{"activation": "tanh_gelu", "rope_base": 10000.0, "lr": 0.00174}
Each number is 500 + 25 x the weight over its row's rms, rounded and kept within 0 to 999. Layers, rows and columns count from 0. Numbers have three digits each. The size before them is the row's rms in percent of the matrix's.

# layer 5 MLP up, 2560x640, rms 0.0596, rows 2538-2559, columns 160-319
095:477542504506528510536489492513467526543509489515493529510502546513521503479503497472504520551494460479507482516489538484493529538468474508517463455513500532517517479511471477485520497499466529547508483524483510452527512470481479473521509526488472497550516490465513510480505506514488522535473479475460480501489482461423507488460527514542527476504502487494523514535490490506529505511512528504503493469495503513502494479491520492524488513529497504486487501569443502529514493510524526
101:531506490484462526487540525548477518500509471521527490462513461524499504543471467476505485504512527523508479529566505468510480480458548449518520492548519486513512501527503487516513515468498475513478541527492477522476525496514510477517483510513514468478510477493516454517476508515477530488480475475498488482459514531516493462475465491526543480530532509522506516477481502457536540460547512524504510535514533515522522518544534511490514484484488527519506492513509503529479538493522509
097:531511484477470517480472487479509503500464496472473493519510532513428536516524494514532506490491524539480462465526533477500486525451507513496517510521502482508523520514492543502507495475537499508500496520538511496483462487511498528491577466488434500466503496477465536476530490528545518468511505467479498520498529483446509547491476488502523521494526501486528512498513519526497536496470489492481526527486529451523467506478450502484503477512450488504493452474459499546475487537512512
102:507505526483493507518461537533518465466463513505511473547518505447511492488513513478517485499503482474517517522517493484490504522519500508511553481499498456499473525499527518520502525520477516516463484531504471483486497473474451467501502472526480502518501498494518503510544512485449541513479516477493517530546488475454496503523504487471438471473494554551512487471533509532474488508498480490466525497472507485532503506500497492464520507482525523512515500501536479463477486497475493
101:505500511504495498538500524511508531490530495482506470503522530502518493495505484448532505457513511473493541522518493515476493488508546495474498533456481510496494483533519470509497521486515490515546480506484515492474490494540470534488491496503510479489521479504526491507477518478518470487522489487540459532536470473484518504486489530514479478506521503509499476488509509483515512498511470456520513514469479511513455451491449458509499499511498504504493508508524509540453466522535489
099:474517459507481503500502500476469515505496505532501476507507528485496482473469509517484507516550516549466516521493555499526508493516493486491556540504507461499465526505501540485507496539467453511476521507481502525468468459458518504516543490499521509480487492480508543523454527492482530516496517535510497512523524528528537507471503506483534499470540510494539506528525467497492486503527488494538497467513537489536535499475521528512505504485513502483511512544490485501547517479483537
102:534458510511488511519506480513525491493497471489516522494480505493508534486516524527514520470489514488520493527451515508509511477530526505461487503487508487501540486500518468506531474507503497502550503498507508535479550455507509493521511423520509470492473511496505497503516516463452496486494464528475519482524504477517532499477470490513520506495468517457499478491500456459467501493486492453530499452495511522491474516537493495535515503491528488544505495500504508491481492515507492
101:501485504499505519501490490501503506479472510500471491497479485490491514471506488487512506500516507511526524501538483473507460498466491468447544496500486531488492487534493520483468501564496462488495502512531490518494522498471508481507480527507514519529500534552539524515517483519520524474488480503477529512479469470517518472467475522469532476460501477501496476439515522529539471486507483528500485526492518540472522492489563509437504521427497517466457502538488481498489497522559508
101:488468502478518510478489517444523493512494500563494514514463534468476501519519536489483517496468517520473520521532536496518529487445488558502529467496504506471505531513499512503487519486504506534513506460457486489532482534500500487475529539473522509526507502499459496458521477510484516478504543497521521540482508463506463488510530526522496535464485474456467492476526543485490499479519535493529503475529480469489455510515480525498503495495533479537491528541488457486492450495510494
097:552501519454464515500490527544522499530440513537501507442513522505522484514522557561533485514488484502490532544516511547521453456502483502498461493469472511468505479523498501537540510508480507480469506472491525530515513551504537560525519491494515469519467518521515489495527486489543487456511536518500491462489487509538506504469435503502533507454488482500476513476521499560494510532493534463518526482487543494522506481532519505480499451516475486478501534453524494496486507483490482
099:473496501493462489542537473486490471479483491494499519478467542534517507525544507508578496506518545480523498488500493489451526493498501495478515516463498518474526495503536481518487470469503522525514533514500520529532488492483518506506472518497472526492527471513515444503496478478523496518531521547550502489504490492508502519496500488500485550482494493494505473505492518537457509519490492528516484531478483492497510511501495483460499496556482497449496500478514516518485502533489493
101:466549502467474493490478470529505428508512469493519504472481481515453513473491532510490496493499468512502477517507495490467498499483555479510505445528484488482525490488516526466538495525452481489444503493458516516482487474523468453473524527467554484479484480482495527495459473489491547479475499496447514515530489499542509527461501498528504475489499508561523496482516521505560498502501449487497470525499499559494479468517490496522544491516536507475512514482508510481511503514488476
105:490495455445464470540492496500474497501527500488461495516516498483462465495492484520500512521477519528515518494548492480500512506471539508504536485502486539546531498520515488501498486479541519447487469518478507511486500444502530489496466528455509494522473529478506506497507502505485486441479531514477436468503470548474499504479432528532491460519541479503550522480523501492488506502533488547526486498484514555476486513479459473505473484500524488509462482533492524473509512515506533
100:517515477473503490519471503514475475521503502461468522461469537496506492562506528500526496532522503490510475487560499465499492512493517490501503514489464446518528486473478480499470497494476497470518468475433471475485521500486504498520502526477519485523483489499555524489529529483515500472455474542468500497490485497532476494534512478515521494481476470505485556501484507507442506500551500529495536436493459527465506538506507497526475475469467498496465530431501479503504484571491488
099:529483530439461504515432471469486505522448508504499498535497465467489503535489513470535464499506474513468485476507552520447482512449495506539479443483479493500521491507492439506501511532494478535463478511515516511512495498500514516484487505515473531554495537518494482511516449507529478538516531485499493544484480507517521499513491506531509567497498511509489511514524509492490514524501502512492508518464465493531487499492445529479484492479494509468501501529490506537530483488524459
098:495508525429484551534548512483471519448561443525494481520515525442501547453534453512485516516499503540504496468537512492572486440491467496510501507518506497507476538506499509475481478496530523472503489541459520479461492568532492489518470532525487537494535491487544475479510466518495498518465547503498498517515474490506455501547542500514489521500475538535488578518521501489509523465497473502514519517486493515470484501518482516470508498462523518489499490559492489481504519520507533
105:463497488508487537475481449518506509502544489543521521515493497485508527494469496489510520499543509497479509522496475513458469522554459548502494495503452490502485518490482486483494515505493489569478479516470466490497478576466516446455484508523516482484522531482518498494509491503535493457525502485449487483481507580469482491493515486480426507500498484517486518484489484496517524482461482531529532518492512544533471522480505503517523504457469490486487493451512474478445507513489502
100:485521511525467537484483510482475509482490532482545476473498473503511459471516465512476476566480540448476468534540518494508485494510481507505458565475496466510526468482534506524520496494487481491517523512528495525521517511453499524467509487484500461521498478508496470520463533523522532541463499505527505477479538495503468493516503487466475464498469483485492496491519484478502557470502512552526519467483523492546479473493484519519485502503513500534483533486524474474489529474502521
100:495530463466471495565511505534494473555513492507506515501463504509508485519477495507456496498503471527475516477487483535497505479519521492514508478510533482451480517466505519523489510479479483523484465486488509529434533535527515494502515529545504515473495494490516536495489511494569510538489522473548473487496514510508501534479506524529502516532495488512521512488478486480465558478461486568498494456502511528471497496483524460491533521496464527515463504507550497501501535504507529
096:520480498471513509479522503512521525499459512475488490513490521498507488496465530506525490516447526498483475537492459465468493515513497520480510500463518518498511505539517509522538543473524489512490508479500482510537504528466500501470492502477498533460523448506475520507431490463523501506459523506509515492467498544505486484480498455484505524532506533527516500518551482512553514538521510484517425531501469464516489511504513460476485541502488525500499488505549483498510483480519554
097:520534476508497533490475501495517461507460455515487548474486497520481533511513515460484511460518509519528525439458533490485508458508451492475474486504501479469498510484513534502516491528506531527473517520504480532510519478529533507508499584475491490483503514480519524494449473487487505509481498531576524479493524533508493479500497524500492515488520477483492492523457528477480514463470449490515472501458525501513480499468507511495512507506521498520488481530507522511498503502544488
104:546506525538500472508474528490515486494495508517513499477484484564485532491496503500506529521517475486518441476485494536482502494498463505505518484513494509509499511505511512516501512529519502528493492515468505488504482485484532474546503462522467538497468496504475508468482521519507463491471437509475512523495501524465516511523510490477469528505498519480531474514503500509517502471507493493519497518516443480479489508532521550525547507490468566512538473501525489503524459483552483
# layer 5 MLP down (transposed), 2560x640, rms 0.0597, rows 2538-2559, columns 160-319
092:436498495515494511533486498498517535505475472504486500510543475545484485497498473483503521518526511448515510527480509471557529479501542502564479499530462509505516518454507492442526414493533512484518532508482509530468525503477474504512519508494481496526528506459482495501518528488530533489520505517487505500518471445507489563520501483474501491535476515544477474463474514472526532477524498482478479524472474526504532490501472465492543498492452462491501507511492513494515483514479499
101:499515506538523467548458512495499512509464518509480491488525529474530498527520527522488472517480544467470476504493461467536527511527525506471506518470503492509529469487519501504463526452512486536532483512485493526491516512479504510489475541529520461490495504477533509479544499514526491535519485489500521492512497508519487557507501501517491476488534491528488496482512523547462548488500475440496524514490526473494511505535547495521549469511482494490519451456487494503499481468508460
097:490451515489501513483512488479479487564519493485475501511427540527482515516508546525473532484546484546504486508494516466524507484485477555497490479475526475503537473488483468527499496514474506478540518461490523483499536517552523475514474492499478512434455488479484495491471512481494513512496442524499450543497518474498478555502469531461490486517540537518509525521499475472478523506526470502511479509521465546546499483501483533475480497484544521502517557487502499527517461541517495
104:496509515514507500476493498477497449561471489463492517495472479481497501457526480518509543491489505509487454537452506521565474456495471552525516534511498537486496485522502489466459483451545463506475482527500485446514499507488505478439539507513518520521485538500479479516532479484523532469510518522497519477467525521458483462466492548472525473487532474546492495491495518484475507507488501512478498541500490503553516537518452504512494448454493528515532480526519488535503454510507500
095:543503493532499489545503504470432496506525483460492529514487493486430498557523511473484487499519487517553496528475465487487481454495476492487485520487521494505487478484509479523533458460498513491488531490546503511546503488516471476533499462543477519494512482479489434513525518537523508508498468508486483507544531519535492543519512530508514492509478482552523513468528488494518494566516477526467519497500489473489529492481491480522498515518509499511482453528475531516494517455452543
097:502509523478505472542504538491460561488449493486528483547493505515563479458489479459482461491540488519507442499486467512502478445473523489469508504518563509529444515505472521486548526493522479506516491484515531530484501508465512531508504490476509508471556513483500504460506481511513483457566513504506482487504426519495466495487500489499505498515526559510499476491503494534547491534545530506495512464500469515486500520477510495476485474474443521504523501505513524537557494476502488
102:460469527524533521511498496498482531501513483522471558497497501483526496509504484516509459540496533502509524491523558475500534467522556494499485506500544463510476458511468488495525559526517481500478489463517515487481484517509515494542481510465474477502469542546478491509483495534545513512516473475495495501518500534499490551459510475523487500482512551454478518522467523508450487478499504511510517489508496462521507478502514543519458492530520486525529465530493536496507512492513524
104:582503494496487485505500473492484480501461518511548517521515504514514491513488495505493471457490467510519525458459531451509456485487548529475551544459459501503523541512433494504469505438518479524499492486481518513546523496485475543462499523502507465487485495479512502461470518451486519499537497556503460446508522523509479535513491495496441526495507513473484486537530485485500510533452501483482502519518548530474492477513495493498486510502437471520495503508534483500466522472456493
103:522521523509473517516482462498522445513468486486517514520504530500481534504523551502514511472513508483484522494512505474510456546522456481501476519541484499493530489514497432515531482469495455531533459525448511536495492488449477542488522485475512510541535491573556500471534523500498506505460531529508487503482495431501484516522495485536508511473531490466441519506537489472516522491521522510491516461512491516513522491522472486534518531510510486456484530471545500475496535489509515
096:531499489469526528507526488508464482486514487483486456495469510502512488488466495434512504472522524516538492484473520504487502528463492539512491505554478529472506537502520518507510509544508499519542470495511506529523499485496515501488557522478485549509493463470493467498505529503554485481479472476491537503478499505446510457511529518501501501489500485511535513503500529451532469514515527467525502469511494507462503504494512482525515541472517523523511492511473533463514512531482543
093:533486519528522495488468489515535529476521516487473506518544510489474504491469512508489530479516521508538488523528511509509493473486456509470477495509513512511465491480461464505475466529535482458470503506528498474463492509516449479554495485492505459496515442511557525433501529522518517472499496493471477478467528493501510468497479508474530487487492479462549511475505474502532497486482569502517508477537511531529485475542529463497497508456490519509512502492479495475505499496544549
100:483462518490479500513501525505497495496491504513440552482505479510467494547491483475484539494551515488490455502484512523531507502458510529506477496501523481518469510467473467498459478505464509554517501474514491545494483481510518514454479481488482536485515488487473515513535524512457537504461448535524518511513490467482518443518543460494512447491493493478496512477522488466526494543489499476510506458516518476510478520501507483507514473526544498526467487485456509500498520506524471
107:540484525482507507535487508506534509525531521455476477512549475510505472529465458486501500491521526454517504485501482530479513513515481471539505471496538514511526470497525497524505493517471501519482503472471466435525514498488482468496504541511493475527516511521448477510486580484447507514485502493453497517509523513510555459482517468509463455481527509468529559475496451501508509501495502484485484532557481490482485482494512508511488492483490525478515508580485500469491512459508514
101:526467506502517477494526492550510484498497490506444491515558513489516530543497478535498516457471546492484475453487503507514499514488505482510508502522519528513505518502531503480472494524518557504526471548451505519513513503471475482540541519505515530515510482508468496486469511468483508490563492514517483497503524512514503511481507542508494460456562512487444459491449504538493515495478456550502528520500559492487492493526501466514494513503495494491453489534510450496470504508495506
096:493535498512544484497516475486472468493521480502487470510487557497513514510531456481492523531528483450504507480520499483482532540511490573492502560492488576476525511478491510516521481504491472482495494519476525529469511494460461496530543502484451503490487518488492466486479475544500520487500490545461525527501536522498475519468495499464517494491508469486519504529509486471487499462542540516503439509490503506523539492522499522500486511499517504494534470478471529526495444488513503
100:485519487502513530543508507540454534538518513508482493510514487487501484494488488489501505461506476510537468512471499557551523537513481490511493500504493533501547521488473491490480518527516477475490534485486484544506477517496510474514509545486485489503549495461514520514492476533456500543493476520508501567470529511455490497521492504503537485510497472500493487470484526530517469519547488459526555521501495497488495462482483523507479495535520528499509420519548489511529504534497461
108:493472474507492479485505497528503504516464510518510502493526533495480558500533457466499561490495490506512442509497467485525481515499534531512501478478452507547539504525510489467493539511487492484502555506506517495497458496482473467491518484492493499504556492463497534497466491490494459518538477514521516542509519508497492491458552522499473528458510484519469497489517502483484497532513489483508517466478526521497512520482519501531501440500517485453495481487523491528456488518532537
105:469526517502512466482491521484538524484474494510521507476488552540502495511444467503496471497442516497496453495516484465487473524493471470505465525523523488496488500490497497522504469484529526504575524480504487491499529535493498499466512451534524493541486518462486442524517491545495464499441529533524497497488496520510523509493503489485500461458492525473507535460575502466505514480500504516467479475506509509516468502505491490518511476495528513504504456435499505545539484513488507
099:494507546549500495512487561505477477492474494499542493475470527475514515469519502509536484515494484499506510522483507499475477545478480462497464535548516482535442497492490503512477525475504512474554523509498540541503489518502521525495494480489516509562527508515546521492492488491517461507497514464454491558489530503526525521525487497479506464525492519507440494499489526483451496544461525553533526497472487518505486519499476447481499449515504474531453486465501499492521483517491510
095:503505507484510496484522518477525488554447490479484486463483457490544501512511511550460487490460473481486493538510526547516536459509458527478476499510497506499527517509480483480494501460497482517462506475507513506493512521515503460527486516514547524470516536504498521516549557518474516479528479433444513491508528523521487463479513489531558517513466533523482495496521515532510473499498440471486510518471498485489491537508573492480487489442555489451563535481528512499516487477493511
101:462515478532504525496557485523450508494499519469490453540554574513537510500491497497504476461513479513519503521516493528469468512516517504477498535506504512531531523538502502491486519475459522512512482493484531450490491492492524493500479481516499500510475505525484531475493519513508501451476495491480507476491476491551503519494477487518512493505495532522477473490521509512517486495447511529431485486519454476519515509525460510434486459491530483491507473491462464476535505534464501
103:526423469506481504515503501472489482502542526525534513521483502498463483485461519514466491507534498528523525487466510467531535473516531465517530488495504484520461548501513506538452511512475510541481501501468505490480503477554505525469455527548499458526472474457510481490541531478499526531511532532503481506496506497527504530484501498522506486503449508491507475513495462479523508497499538499515515516493495471496488514519498507501487499500538501490494547511510502519509490504506529